{"num_hidden_layers": 9, "hidden_size": 128, "num_attention_heads": 2, "num_key_value_heads": 1, "head_dim": 64, "intermediate_size": 320, "vocab_size": 512, "hidden_act": "swiglu", "norm": "rmsnorm", "norm_place": "pre", "norm_eps": 1e-05, "positions": "rope", "rope_theta": 10000.0, "rope_fraction": 1.0, "qk_norm": false, "attn_scale": 0.125, "bias": "none", "tie_word_embeddings": false, "parallel_block": false, "init": "uniform", "init_std_qkv": 0.0577, "init_std_o": 0.0136, "init_std_up": 0.0577, "init_std_down": 0.0136, "init_out_by_depth": true, "optimizer": "adamw", "learning_rate": 0.00202, "lr_mult_o": 0.802, "lr_mult_up": 0.842, "beta1": 0.95, "beta2": 0.99, "lr_head": 0.00816, "warmup_steps": 255, "schedule": "wsd", "decay_fraction": 0.806, "decay_shape": "linear", "final_lr_fraction": 0.1, "batch_tokens": [8192, 16384, 24576], "max_seq_len": 1024, "doc_mask": true, "train_tokens": 106700000, "max_steps": 6837, "dataset": "wikipedia_en"}
Each number is 128 + 32 x the weight over its row's rms, rounded and kept within 0 to 255. Layers, rows and columns count from 0. Numbers have three digits each. The size before them is the row's rms in percent of the matrix's.

# layer 5 MLP down (transposed), 320x128, rms 0.122, rows 95-131, columns 0-127
100:139110120176112108152129147126145146127115124164099107161140157134108160165147000179134121122175111142147109140074151099098168123164119129146127100164136221083092153069120132178111155164102136115146136164126142102117114178129113118166145136209091123173109129071177143168128101099174094120167132119146116151135155151075117195180121089087109119101149111165184130147056100145099138123131
100:164181162102148152159123178188079101146106113104085124140072078146057109136068126141176094101195161118077144163179145104160124098082187186156126156146156144110164151127093131116108132068076186139094132088150138140149104159139176150086161146115154083100156157129138120172128148104070098160128117185100068090083162111149140095115147127128121162127076088105164122142097114113143109123155
103:099179105182100113153156129127146086131145111121192174082089162108095156135155149133104121165168073131195080140094104137146156147125109080123175114115123116118153143183149135162087104095081146153095146159122127155141152077097133120142140141116179130101109052102173068052159135167132118137128148134131102170148122110143150070089166077087121172112124175109163088144153151233164124159139
098:117094114111096124158092197106206158133176133165076129120143141118114105137128125170070097115164151146091115116143156117174106147073156112179097190161108134130176050186092155165162094108118085142112069068166142154085080115045113108078073143089148120104112112138120143156125108152144150126076128109094100136090115115128138201142123130125113154167135123094160132083127134157140109186163
096:176180117174142179126148165098117112189154128110158140128144153188118136114160149155095087145176083137168119143108000131127084085158061151122150109129110137132124100143105123104093166111138078146155082103174125161140109109146202116114159130163138150097134135112149168117110130133173183131173088128115073108024143127088086125152147126116130134145130136118133134152142140076140108086117
099:152098157096117098076111093132113089127146169122172141118126056132126136115145152137094093110170169163089033116138127101120182139148166120159147092132145095199098166139092133136120119189133144095109108144191170173118070122147143137162059160135144167115155136166164123143184126171129101126122173119175105139164125091217105179156158114144095197107152131159138135143151111113116193155091
107:126149174180155068153108161153130069136133063134074132131186139092127147092193095144177104091135121098066158092117195130161112121123117068140087110151164134119135170113117061168153163164084159148156145087077128126169123108133164054141104123084086180093052138113161124093114120117096118159120124162154158135098154161090126122158160129101132162120160132117131092156171115132108120083062
095:138129116127142115113135073155127170180184124154097174179150051086120155165137073121154188080125067074136022130123155126093092133172113141121188143139138131136105151132087108116121134144131121131138143134071113104132150147172200102123122115121140193086085171115164125119160112157083111141067148149142137146163111128151100121180170101160108086198159142100080152105162119080149122111153
101:100094119117180105126135094140124136119152086119141170111121099114118116153129138122053124093137134210102104150065090138162100078150096141093111121146153163036168164150134100118134137102097128136100138090076089131095062129059154121123193145169180148041127088124196145122103079147135124151123187122141148143088109138122143124153138173084095164112062100117070087123152155134115103142111
106:162130135169191140129159125138105117193136087124122117089133135130194147098098147120207147172078125075073149109120122116138143070169162147192104122142139161175089147121090120151122134142156137118089122121131128070173133182150060169143081132115141135172150152145150126141159143100086115119113055099162091120105108176120151128055112100122113176083101160067183116110106178132132193152163
095:136063155083168117116101055111107058108149153136150122104073201136141118117109131130172156141173121139127212165120130125130090141166130174150155127066119209110094151055156082144189115138107092126111135121145118163126105121158134153152124133095115140179140157156128129137116166152154120139155092099120142070142154125157113112111144244131134154082125081107162182149098129140122133099066
095:125130121146089137100179119119093117143103165110098144127122134126126144150113133046098127127090136131211138137149208193108125062124251156150144215116121085121136169111121171120116102112151191159076103158151130121152168146166109121143119164069138090093140077154124133157149142131119137105153176157145128101129123137162129165111153136130097155119109200087124066163123137171150139154174
095:101088102172142108120158173159183084163162081096123139108160166074159115145073136096094162105112205166147055146136139173118218197146132152114081114096115139121100125108090145097138052161125138133097107094135088121108133097113118134080060076108094117153108156167122174118153102079144138149185121106124084111160135128063142119131097138138153180162110107122106083135156107086111126100137
101:158129118107093103131180105102134108130121153099103135159063135144090103068106129136094069151130076123119078130137060108098131124138104134118111124124079116134158149105156107104138118138136134135135082102122123076153139123105168146152119153152195054070105161146060101117182174068076217157210125174182130162133161126115185129181123152082149138155095134117124133136120084118159123071171
105:162142113138156085124200103145059150164122100069139149088112097176113191120120167116137138105107134119137093213116047092138107126113119171095111117097142079120179033125062115119088142135138119134095084113176131157115143141183125122145131118104130070166154140122164137111169132137095124129160129041149117068101123115131132105139147186179129153086106134114153141080105133121143140183170
097:166139106110134145114084123156101137109136149065133251132157114127102111114177150130084142132129057155180133065118154127180136183103174124126160146173160141058154129148137088094098126072123111114144120101099068127115043129055135100119129133163160156128121128140116162149160112100115080101171128097135090151106109076114088122094123144088137136105130114112115092110179157069144084075122
100:105106158132161120139138136170147144136174176135075146083148099104161113036061104098083153111120130092131053149141018144150196117164112175112128099120112110157164109139057107129136141168090163138137129076122156096120103067152098176127113123085177120084106133125110114125081123132097113158161134097144068158170109148126127128130113122126080138104072191157120112099172157142120126089108
086:139136180116132140105139095147131120125124098121116093057101129122126165156109106124118162113148135195166129139198170079115147117122108142153122131022182141100170114077129134173066100118175099135130139094118155107168134158149197146125128092091131141090165139166118194127190194091114087136153135085077099150129164130110156117137111129095088118163016116113169140096144134116170146103120
101:148152104117096127051119123121063172153151162121108189065083156151142119128112109150107118103124125171166148176136104124111076152105137126129142092118122136104151055086147177170139158150119077110088146150117103092127072171141161127132091139065128112113099100082195136121116168141105046057096085130159141163138184138108143087103119176057177100122186135124128167152131094120099109152121
107:133113121120165151152191109162141103173087112121105093157124179134154143124139118107162142097104121161120201130088066095176148104150060140084118145083064177088072112109157083131145159135183147078136138119160115128170077159186165098145153120163133099137169137172167115150108074166090120122158164115139120109119126138096129148107081159098161184189178148190125160122107077132126136081078
103:123069168113142157113230150044162193166095139136148165144137155122165109092130175131197138158147088164081181155115081193125148111113124154138115097091073131107127108127054103084151150129087151080170132146122105147142135120164126138152110137133191180153156103165138082110073158136162133103135066113133139122157130142118105125119096116092084129101183182138138122124140148177135137095092
099:165115115113185101169111084165097129079080109109160097110124193165129133079147092173096122113206121168113157159164054168181126100102083102108115158139110074123135117058104140111101132148118088143141098082059152138138086124099159099105192072117156128138154124126171121076184167131149120066148104143118134079158098141130083145078089154097135132125157153146121128086115106119106151086083
101:113126144142149116096140153114135128136109092144081125114112163114122049118082163140172168091137092166109160134167045107094152153160083095106128140126157149144116150076195108129122079109111081100133129225147067120157108130131169067175111087123198138151143105133064161181124126130101116159144117125107129119115137145129082153116124185147136114070106096098186107148142105064131057088109
095:105129143147160112140113149078125127110127150126136095079165100126135162118102122147126141152202193090076143128137102071100153116153082108122163065139095182097122085115144133138124147137129138190131117120140155135125158102153079086012137130137111115166147155129107090102095096076123204117105078076168133139127153192123132123050070098137100080166143125136148130123091088085096172147080
099:095114142092127094144098123153159127111080172166051081124110170160118180083105133098115106123145134148090145124103082114148134128133111167130033138075096133104178153138160081155118099083123115132181154173058123094143177173111137137068113113137099166188155136143104097112174179130149102166141128179163183118102102090150097133106206133092124121094092133103163106182140113140178087129137
102:154130086078137178117089141119146150098073095118142132072121100156088117168123141106149078142162133174138108172118193149122121189105111151178175129158165195122126178122139175140126145095131182139144135171114149116113131161087132168102197173143136117136132081124148143075174143144109062093097141114147176109125184065084144139189108147099183139110120099175186141057099129091119124121150
099:118144128154073152122099114082133178157124114162117131181142154123160097139110121118095099100147131117094092146146108113139133137076128142190071190132095096116111078130095151107167207107100129017135150173217148190079177093074107165176101112138100141149137094154128181135110095140117074125113118087186179094136149140119153104161133061142154094135122120143128111130116146148149123162156
101:166120189123147106182115065087095119078133159176211065098169116125126117110119112111119089155130109193135132146121134102138117160177106063174111150130161119126127170102203087184130112121112102119152136091094104121167109139136135143171194141103161160104142154102116153144094170106129138101125081090137177117123097143175140112099139177159112085082087166160161182156121188154136101146066
100:108165084162149124126127153068089160145070092101147098166120112120082135181122106117136170095115155140134115141130084097168157098156106141130087187094131081166114139148110134090133037108144127130092192137178141099132103129155139112159095079138127175179131142130118163152170162121098150118115161110125127190073173140085147105111181065192143048158143146132158195136140101102096186135107
100:097087204145098133109162110146123120125090148138146160125180140142172134127116128074147128154125074103124087103095254181174081153098095103132135151121193114160159216141147189113141141093151155118097085106176158102154106125139108111102119122088154171147146145169128147093099083183170142106132139132138144123064126100187112119141094135060125119137171115122089111112107133107076149110095
104:105112171115075122111114173111150073086127133108089065109115106098088128061114178075148144062160145158185137135187156157116101188084202153168106152105121090105185117119178076110098104090150133107154219152144130140103142131183135150113110136118211132139122128138154127139121121144117105140106178141131145122174112107138111126183120144126113101151078119164109094134098112070181162152158
102:106145114157161129065151168149153175083167161147185075135157178108151118153119209068131145127126148120146169078080121109053117132144162179108100114102140097148137058146149204112157129063113124080169132120090118095125136159090128089107099073142094154116089132112097142136125144096143150095134152117131062097119151064087116141170124103159169061176120155129163131131116153165106156151121
100:111139142168187098159092181108149110126159100080154055166142100159093118141138181126123159155111100128127144074128113158114150156078083124128118095140125147118189140172032109114148127086135120098086127096132119120122154110139177144114138090118174129100115128083137097129128155125146148085094090140095158111136118173168165107095067084121096135119195168155136098162166070026179139103178
099:103136161074025110132125086118189119105128119128128156070089142086084131119142083118163120167091118141136080194076175072134108134169076201136133108150107118108126099139164117128137123104123097128099138153148104132150084100083124097149190178155106101099070104134165159133088131132151138128145136199088159082104138090163182107116121123170154155148149095044073125106123164125114117139147
109:139211127148142110145162122127207141114129187138136160172133145126076133067086152090153142125162110129128135117108111114134109103167114109128127090123155175158148125132136121046127103107128096108133123135124099152122068110107086167146207126125089162127103127121143125095107109071124049137120100105176124145137169165108095057103141098063109207192126089190092159117126200098107147147116
107:106144198138124119152131166156102159188178087178099097046141129160184088114079148156069135131097115115113151125131136100086116191116175112138151093171127111125128145148123143135133051025138160105149132119153146091133156141129090113160123099153105125146032156111127154166097129111194151139106089148150145116144120124111165137163137191158103129098167127145208095128123128121172096160111
103:098115192132078120088027101165129140158057123126143118137114106113132038094175085128071108138149130083068066111118157101101201100115166119081085101116174117186147131139137118132113093154155151137142144081113162102111116163108109139138142193087159113167105146135106072170119140101162121127154154141113100195061122117138160128115132139101141146133135143122101141140092111122192127175168
# layer 5 MLP gate, 320x128, rms 0.106, rows 96-131, columns 0-127
107:060148099109067089156116182176131063132142152145100100089074139152143153157114027013126117130147134116079129108162136117124097103103152087167127090115146167111152101106109124140097151103161143184120087146108141074135175128126158165111119147152141126105145142126085182192064097128140079120083100139111079116092131140097135133132096165187122146110109120170100114154126146092137155088164
107:100121093150080083125148114144171141164164094148114149161131109148106126167124102131169117105100097114095129080127112104140108061157120105164138116150089083162130110189056073071129134095118206136073127120183109103143177145164115102187113128124100116127066070112126150105120108117119148120164112102112093190121128127173130121123125089188078145130111070194144154141103038166069133144143
094:119150132186132167135110140118105125119134115102110069086126065098172122088095101145128098178098149189095166180125145143094116150112087153103135098130131123096087105077121070082163202115174103158187151152132089092072156136119147068131135108117139174133110110114143221105187159120196125108149131183148134143114133127120125111139077152126161125152185087170149132125164111128109113052176
095:105093138191137113138090112181130094124132127073144138097119085099093126069125117127229144080115117122087134073133124144181136101143136136144104094151129138166170125133096138111164163078106172097147029156142139037093112096153156082177095197118127144115125105092099088137146122132129122085125128141130058127168134137166086175146094064125131143114081113158174123120151174120091144124140
099:084164078170148156108117083113118115146149178088125147125174046123135107119111126117170097119113139084064144130093132161126088139156085151118100141141132099122101109166091089111111120102000183171126118137155124131159115101192090103156126163097095108173136127123129134099115126093110172093195166113123128162120183119066096164142110099085111087148169103145134185148150125102104130088182
102:151163135088047123128127092118088169138098123129177092150170128181127192110074153119142162209109186162134123114144083166189087088088123168120167133109140143125102083128085095133139138089185127098181158137140133084092087173139148134104152174099124131122127095139151189138147109091151103128159157133096188104140076044113140130137099100162147098157085117132104161129081127134117121182171
095:123100158082138101182128084073111140113176136168101193163116112089087104129126105119163120149127115101136092133133103101065104123159120139112091106093124137157128118110040110113137182118112082127087094109143154149156098122141130131127111154101139178162107085136059095139158087125088186127140125106182091147098126080153084101104184028168071102101110101148169133120165109064108121066149
100:154152137196116090174120171124069169149133174141139079068143164130191130123100169102138076110161124170022125108158145140113133148182125163163174122057113099159056128117181085154138145116120064133140117196154140115117187123161108123098158129068089099148164118131134129128113155093178111135125122116080158147137146094130131088121146125163152110115089126092110124125098073130169074142111
106:138132067117118170063125143154120130189161153034177165101144064135106107101159126088133111124185083188090112105108093158156115136118104139135144158136084122099129070163129119119097135118139140134101089114142146147114073121162043138073091090118146105109119096052154200099180161161119060106132105107129117153158106122104101144114102185142157119122123047145151137096148140137135127134168
101:116142102078173143124100112096113113142163143090122127098100205108163151177148117128118146062190137192125183168101122065096108128140121136157155141031163160094117098164190125142147186082089034091142084163127156114098115121124140185140106155108122135136110111123105196151110150148131074162141171087080162125153118131139152117072167174132165122113122094118132147142149126119087143108104
092:106157156117218174113189100156113117179133106075117189147107076143102121095165132090113117118147150187145084113126074153151133119141155133124131131118155155090137138191163139043150127059161096169116112133134074094116137141218093113112124147093138133050184206155128124126126180160149121101141106098092125141169123083105092156130109128125158087100114150117139138128171164118125121087098
097:159101166135144132139158135091113153106158062086134078104096152137194147145118112094124118130115105145106182150158087127095126125108061142119156110074148153131112119122151072117157134112125086160173103120066115045150190155149175152166111158165148185070080090126140124110118149109106128155158030146098156118036091117151101144117132083102201131135123084097123110148114096165151112142132
098:126157138142101161149174127154041144094149155108147116154125159117119158149083110089116152133074187149125111128141152088121038171128095117158142153166096119103074116096102125136122124141129088101100101135091179196164078084121178128069159108094203147075134172113157118167071136138183085083088164105124119184104117069128112132145141113125114121144149153100120154123125077157127049124116
104:100109145106136145173111158127142073132114083135145098140172168114121119072141096154121132106179143163113103140118114154086151168125083167124147088071148143176112095071130123144091113134185113150097116111142129124116203140130180109165161119150060075053150110082161121192206172140109072125169122044169145156105105099116119125103124072123117131107071132193144168138136117131173098127130
101:117118116124137127083109109180127159119111120081105171095119123116122145150142130105122086050198100164140122127112074152096114095174178133099144097159149131140159125129174117080115135087079161069129124124154115135103097087100142147152068135128091141107106114129162144122086079137081051132096211111086066133147157103128118180166124106132152125065111116167092084088184165055138079133085
101:138140165133123135202170139117133184193119135161096156105109134169108182110114142119152137133124155122149131120149048163139084119168117093136151127147181116133122092156157102102082110117174125136128132164073136126122074147143127088080167093136125095112142134060158171051121188152118000118135095079071151138149079129131147114091090118142121134077102155144095161121138112134111073170139
085:186082135128116111174171152104110185076146174128137112117124128090137128156174157175141144149082041086135181130106148150099081113078182104119154159219137114120059077137101158149089136122147096167145132111088146118111113149081147103095155124186122139184106150138137094124186109080070147117108139131115119069131132097127140139139142169134163174119108081139071134152186182113108125152101
104:119103119084149121174095072115109163142170137112078123118147172115152161139193129094112142122103068115178047125101091084097068140139117122176103141145242129174124120154109100096138200150098174131125134154146177125088117036156130136140157140141162161086116159163183157140085131116143113154142123114144136122118124118172133121139115072137090125098137076148099113054132100122099164114095
107:158118144122148147157129091096167120128108121151168137114112151124124178140182138141120091177078148111153074078139061133144073130101132134097115133128163128138117082150138079116099148128142041096062102136120098111150107164058131109121056116072161092147086107113115098132155126122189117136112124162078125157212114100125148167012111145139129101136147120161175121070151136152151136186119
103:119082149084079158156142188098121151103193139122116112114122190102164128109072097149087114154150142130136137127089100153150083099104123204101142109096155159173125102172055081110126158123084157164111129166113151101062101125088116138096121131131100129096091122117144111144152147084161116099099105127086115105218127084112048145085130071101078115124152030140100120104132109138161136135132
100:174082163145132116158120097135132146160132099098094132069141096086134123118116071091120112150120110127198119149156140133146140145147066130130088100141039109076132085194145085127130118051068115165148096166121132126141126106091117104101104085135125116074152124104169101173130058099187108143176158105065075134113092122187169190090106155132116175126117131113112174089087144136156158148129
100:112182117111141122112083138105145099120112104128107136135147167167173117112120144150104105145175119184172089069187087112121101127167139151141107132130169202117111147072072104129162131062121129127074139162125054087119188109120211126120130145113117141098110059081052183177163147097136145137129146155115080141104173105131137098125090162132164155158044126101086100114127121125081142146127
101:131151131124177200132142132148085135156179207120216149129122134128103152059093147141138116114136108170149106107123117074169125172113103157141101084083149111151164122143098079113178164124052093111119112210127175136173141121138093169092121113088086114068141124142130126135134175110153089091141165156097106103130122124175100117076125110148095132186193123161080083143172105131151126112090
104:104177176165141125095137106114147109152130125109191161120147089167074133106089109148122179177150094147137100163159061119135053136097145112160065081151139130136106076108184114176185145113120097178110105137127141081168089128124143161096159122084150090109122060081145100121158120156177110125110178113060118137088154121115142135132062129109168122174120091145090135058151145144144146123060
100:149135145151127130086126120056143083170120151130141059156069141146152139130122183051187092153120107193130115118182083116092079157109117172118162113074160145103098129131122107142178159097080148103122132215144107103132128115143163174140099154108121116109110120125102123151054124124211157159071120098096126119071124094105132141080082182091153169120100155114131162103105122147163103086119
096:109120109111139100124094110128060114138142077132128106140122132136142152114039071102143165098172122138090091125138102125119176129142053104164052084114110129157120095095121062151098180075174128161133170097156129151094093118160133136160111155126159173154131154115202110132163125154126122105113123090129160118118109107151116149080161061153162116093095051151104093177090117122199187090141
102:137116162132136223142159218167078124225139069049127126164081158139139151111120093085114129105130139130073162058186097163082106079087107124096124077075089150103156112155099116100149120065172140173184126126110116103152118132161125118106115121138094113072137156127130123165154152130102096142140124121096070128125104128133112161108141166117126100094116110150135146128139081103139148143180
103:107119106146105113099103152128146164109144171123132101120110140157095120118099114113156143146059166123130074070094152088143103121167097154134111164116151104108128108131107125092117175080055039109091099099129141112121124086169109087136114166076134199071063158132155081061108161099113164094092173073152111131088115156150137166033148108141113086161125080083150122147173137155107103120126
094:019100127125159143098094104182091089120136171088119147141129133130153179103112111119144113117185081158086135151132101139152096060121086175103122101111139146128127068147099095087125159104091085150118105142144147133167174168183102138134168127114138172108086167109164154133081165192159113069100153144108150189153114145094079131117218108100151087133162142166081149136107137135161139140172
102:089079169129177146164135094141151086157142127093146128146184131119106156106175118136144116101080156132123116137109098123113081115143130134124123146102157117057118026178079120107036064119115067090068093092080130122153122105093133108096151120145149134108138132158134115158146083182157085122153123077158131173187096105158158199130122099137161132066109185178182125130141129117130111145126
107:127121135092175138137079129087114177185138129151096122147089141108139195112092108140136164092180073095085071149106104141128143133144095165113166055125090153115162114203102064162110146134125132161122082143107118159077155107162136080110171136106110075148156150141144134103141131057137054092152113119104114137114145078124148205098153065144111087126139143120090135102153075137145184088090
104:115170149129069137131089177168089147119177181096089164095169112101124040097138124082136134133122170139123146081121125097140102115171110112042141106115079135117130096119081123098130148133125096186137103147107167131129137067111147127106099158097078130135088149104124154198125176103128115097139134145201144168154119085082064046115137147129131117110095054109117081074138151107123120155159
102:098145146124078123130138097118179122135160109128162147106136099045103152154151058135129139162125149145111118119083112115107133136122107205122161140145163138158102096141130105105081159060116051156089107102113172166146122051139121106134177103128125164114120126103134075117085145086171096070145146066096133119156201114083162152096178111110148071105094133161128181117139142082158056133177
106:089177125177182212152114113150173122117209203097156159141151070147119142093129118134143131177141158140103123122078119104118087177224105135142088103141118116152146068166164148051149183106131163109151128136116093121139104118112077119129156161076082124114101147116147142096157101134132090074126141165155072144116118095093136127133116120144068130165121080174113134104121168113075146129099
100:156145116091118150121087111108145150119170096094187155153150145163149129151121038164135111077152111145126129194121144147088122148133080190116136082117167106079175104148113112063111196127149125116101121188123102120155174121184148147137162153152099100133138106109094114126208138081121082127189200103144144113125129115094116090145149096137152040112084068101082121083122155147148128108111
106:112152141140110156112141064111169100164105091111109212110126156211146107137105144139121166161156149185145132068125086122129180158137054149103164029118104103123102123172153043095145133128134139134086113147119104124143137094120116163091071135139116109081131085084111133150087097082147135137153139151144084179169137114118140139121131098142181033090116154105132131143107066101150129140117
# layer 5 MLP up, 320x128, rms 0.107, rows 96-131, columns 0-127
102:116114161167124078147154093103135144120125106130201094148158228168158159095141158109113114152110132149181105105108115159133128180121106124071117127074119113203096112110145118127182117210108150104118071153138171142128158100128121120163157120158145148171175090161112097083079099122175147113054107116106177129141061158067081119122116097120121091130184105105171111159114126100136111139078
105:149077115069151121069145046120071190148100188092051125130110072059134126136092125172093117131106139181093143144148097164111105157164137133121083138129093110137129129089152136144137161135120124094179152140119112110164087190122106130128136165082089106186080143136140097135146131165111088136095125116158074129151160055188168117115172079183147082140140146179104139086117109114145118112132
103:088154140086121149071115123103118145139144135089122061161125047186125112141126036105125181111158192157122132141096137107175157211130095139130166129087102121084135122145149116017069121112095126144128156104050100110146113130158063102125127152148109128172140117175093151146152140110106084145136132113095151130098080112179099168111129160126147091119122137164145137136151116105141151088188
096:094178116131138171102125106112161215140168158133110136165183100143130100164074167193136149125130044135038135179118103112113119131102091113125104132175133089101159137131115107140118109119124141173134116141093135135172090145162086086099195130137129061134124137126176126104189137085124173118109160136079115132124150131140098105154152116120112117084191149163102171075206104132098093067116
097:149141115150141151165166190133101123132129053103134144022120115118104128100155097178138090133190127131137127094100132166165090090114134184147139142124170172083097148222092182159113115094113143186078120111112134138097135156141141145113189127112132091096137178108115114122131106132090094082121132117090070100118139151057134125127038132117131093151128116068073119097089104108124159147151
109:184208112110167126095133114103129184145092198132087068138150118091099117134137119135143128167112065109121111143133114096117107146102117112107138083140133155108134137172092155103109079118108192125204173058140166153090107104177115088126111097162144122161100136129113129121133138203124104125146145154126118115080083092055142123086105098119120150136131160094108113014139170083078155154138
095:132127160123131138113126134121195115131163135136183057084111088101096063110160234161056117135127100136150115095108107173167142130069112095118148077168153104121150097116118125148154128146140112133076128138156108127172128114147055178135114095082165109120099114119145145146144157084123162180104180170076122100089100101149127131130101156122153154056173088111146173142048127165174136151125
102:089134139095133135131114155133144119096111136116131120109144133138135109161119152114150156172159152146128099116148118177129070126136196129084105164126187119178094077104085132113169045143133109151121090134148156123092147145100178071057114128093053118188191095144086193122129101147106118086139156123170115131090148091154159145132051171154061163152067112097119149129065096107153096166154
109:119136080095143154090086101133119111118089139085100140151099167145151084118174093118169090022148166170094116127130096158125134131154162158117193123084140142127109128099123146144082051155180145112131104092228114103153128097114185181119067138107122174179095190117150135108145107182119155119136109128144096154168129134117102151131140116155187165087103074121125059120110110126131152166118
100:103118172131131116109116113131118094142107087141091130158096124181109136103141093095102107146112107110126087100152113085119184102160102242103119050166157073096197154132122107141124076153139177105076120108162115098173169183124135102085098064152134124132182136087078110103116094134132174141153131107136144144144063111097119107138145095131136068154102131164165092162137106132215162095108
096:097140143132176095142152128120128127180065148164178153137097124204086122065117120125079119118100119139157110094062105158126144121173127130121199085138131158128209182141079128089127128122185124152171135171119063099167119105145118175153158126124122128130083197155104150161131171114142124117191054086174130147092104098136144124110129103177095128087110146163091132117146050123146092119140
093:120171112148164110142150118156176135099154117135145140171112055102113142159129204172163060063139098111139118093141142118140095083096180106147175165142110112166125157125152143141130147127145118168125214100180062149118142116130140108140148105065082103147120105111135047105106106162138176105107140170103104128153133129097083168134154231145147165105113141134184129115098131174113115100066
099:160111108112110157141178207167136130118114137145134083082177113120205164133146203124126147112160129096125175124102148183117114136131138143094144127088127184189127124081164121129119163114140192160107171180098073111073071145100182118109166145100100162140139156111105156137126129124123134118114095121090122090151178136141083106115082168188103138084095137063103130096069144112088174118063
098:088092118079120082152131152076096109084119128107128119130130139087159156100158124093133156181156084116152094112176133122143124172158160142138095162076075191126069105092164111093163137157084135118124148092099068072132148136100116115209104142194105175161132134121090141115142129201135175195140142165132165147131068100142191128149124080139141135142107133173175121142136161196120101098088
098:086117130205119149157156122052125077171136110118093098172118121129111115179058164130095124116108109104084083136130124097109119092167056111106088095156058135161156159125107117138179113156092165176128136119174128092150139089209135190134097116158147087092070138105135122127083120152115169139132137148101149130122106106156113142140143110061076138139108095195150154195106118129192140115100
099:121149118114130110145106157139123122135135138097139135208115106137160145175129123088120122202138142129138122095140184105120116126133128053101125137119117184066138151093153139151138122110174062147119173110147131118159110146138091096102103163124087121132151049188100152167118095154157152123154189171123174135055061164125210175105158144150071145222177125117161150096182128130115135130121
086:090079131130148137188132130071129111142109119143151131206158161131122086123167123196148126136063201112099147145094141119150141153148086069078147133157123108150176205168111106135167149163046155118132141151132110155105145109179054139161114112146135118139105175138142072110091124165120153108109093151158194142130123160132110142111117085108134125152240133151113081146094129109117079122141
098:143131135138127152125168143092141057119131156163157177137168138149146170125133132085161132151065103080142111068131149166143143105080098112118125141178119078089129138164088139100162128109114117120145158068141136138126154147113094072119134163172145101175069140159116079077155108139112247077129151149148093124064120096122103174148143176072113175145126136129149170086171151173167131090174
106:148119172163088120121120122161130152158172151152138106073149092056092078109112200153068151135123123142166131115196142118155113062105147103153156129090138142176193148120158110136183170103163145127084129128122136155022129124136122135169107140063120133143136081067155146132116176078207113108100128136121145140104109104138076101158126122086131112173146078103150104136116126102130124115047
101:068116119212113110145121139090177138149152159149141079178128170100092103101164111116100107131138117188083116134145086149158147132177109134104116117090084110223141166136145071180115086160126121125105082169161081115085176154095147118111101145140079099137096071137147154147070101106190136141138180157135132073170168131080177151118156146084112140128127130157167095115115101134096089139073
098:104118159184122129151185146142119136139139147190136133121165148111171120099126154155153197104156131106161194115079105121146127151149135104089134132154152145193076180221049125161153121134121111136140173103164120127115116138163097172119154133157119179143114159142143188137114141112130073124091085064113146132089192121158148125112176084079102139131171126115128161189121065128127063068147
106:127121159131176122072133164096131083105124143129124092122114116176171164071156119078163116116144155140102128095145172191135127146148083137123154110096137175074162097143184089136142131149116093134152134124128149147171147128139095162129124124127157101187204112234090188119129116193105103150074126112061171143152105147117130121105108117164108105111201137195083122094197120114175122093123
095:104101128130099074069118079127168157107134118094126159130058153172141188125099171148114136135161105115180075141139140111141172135143149096163142108117029072136119149132143076104147161118138153093121162153131147102094128093213137211165129113128147121132124111122146069191134102162129148109043144117125154126160175136157138127082148199100159141130172168172154136160155100123180114134127
100:124134149143118141114111121128165114157147132153154179171093126143115141199124097155175097098120123164141114141095164068186136188106108146108068126126100129105096089156134193134160201117093083089114140135105145137142082174100133120102196145114114151112128149122163122134154160168084105100127097114142072166118154181000145059119102136096157166174150143183137120096122120152134079155120
099:080158110109167099087082082155132120140137094154157163106203146142092161145129174138116118104137141185092141169110161088153193101157116157099100101088111103080204151143204138142098140102117111097120178116119127126144166125109154121104179102080080169135168140161100121175150141076144082141170179146123167096100173140118231138115117161156090130102128149147116103102145164149142175171110
100:189106149165117155075080111105169089182124108065135154230046116130094190128165112074112064104110150116126136077122142121120092094114079116131143075112132159102140116147133138124093133147180169096113136111152131122178110147152141157115033113161126064104134131106134106120175105103157098142117175151146105097199120116137158174105118166158166082106097091125131133122116108113125106121082
103:094125151128099139155114125151116073169069132119101134151132153142100185167103110104056176122144143077125131130114162112135118126094105166072129110087163116143126131168109181129059113073134081103115146183111096113148171126177101115064084106175105151103177120134114108110204167152107119151123154113176084178126082086144130153111079156154108110185128199165096148176178097089125109133173
098:165109092118111094097169147123198185168100206157123109135132125116119191115104137176142079174157068122146175069125097109171110164159096108176174120185133179190104141174127131106138130126100132104132104135176141165086110124100064115174126136176132097128101097132124164115090124146167097106142036132113128143119105109114084097118101187091142202127155116153139151127149104132126068116123
100:096165130090169113103125131090160109169126183097124196134095095122125084066192109144138108137091082064168113126130126111120123143086159125096146148117123114107169110109065096156126163181156140156189134120160135133137115170137128092173075096072071140077084149126095187153175140127180151146177116158141157196161120160131143128066145145164081143168116095139150108186135143179128159098104
102:088104062074092104107075067122156168132107134185181134136139146148110104114116131166050083173132146090135145147097068105129160138121114139109090135127127159153193142118140089094123193116113069086131150126135134153119124122102110115168083122113086105184180095151141130058107148088120076091091124169125148146085121151156155124072132105102171073129185180158164182150162123148113138156166
101:133187154152144091111043128066125190114068128091130079133116123143132181077144111137085144065104078117153114124155150134134082098163099148127131130147084076099097132146069112178043093147126125099123068112091177135091147116129150117107128107107100134144112106154193109092134119131099096124128131080128060113065128123065156112141177112106156100080147156163105109121150074177130104138113
097:119147054114110117134107094169151138185109120153137153108125085163152142137112098165145161145203082197092140201102129110145171132175102132113107109155145104151114162130229131219054116159101132161112134141142125144098087161085088113114124159139119079118142123144203067164128155148135081102134192116100137073095122129079174134085112136124139101132116107138133137132126159121169171127102
099:115163095163148176137082154201151146158099086137136182107097110148113091150100142160166203098146113132139126145131066166144111074151148119130069192161144141113184078150098136157122132088115100127126148129132155116083120148108117096093091095130152048123141072092082147154171179082154093121153153126128184142170147129122101128137085189069190130160092140171122139111116113077108169145091
113:125100130115108095149147154156148189187117114097149081073123125154094101094129158164172097064132169156088114125147149105080135137123099171114094155090190163068096127119180089137097165126139122178132135176142196096105105145153098089130146131111129136138140119126108087129076086150172106099163133128033140092148134163098142123101184096171171129153157119189150165170078144195107133098096
103:078072126093085166103086161108100150147128139063210105130167170099152111128160060096129132107159109131150187100121178147184093128119136120149196137114131147138131138123118136134142115169099127098166188120117140146137088111218137064106159177124130109137087120125126131090103127071141163114069115136106175156144046150177126123126092126209125099189153130125085172127147127117112106138144
113:115164048127162092105159098106149097137118140097082165136091143117168135189083153137196209112125127134154084133114098127183159180145140154149112143187129060085081094125145081097152158197169138152173134127160138115173194128086106120096114165147127158084151167099162114150149093115110119124172174107144148079190149097116144132117110094174135082148159150096128116184153132121108152145106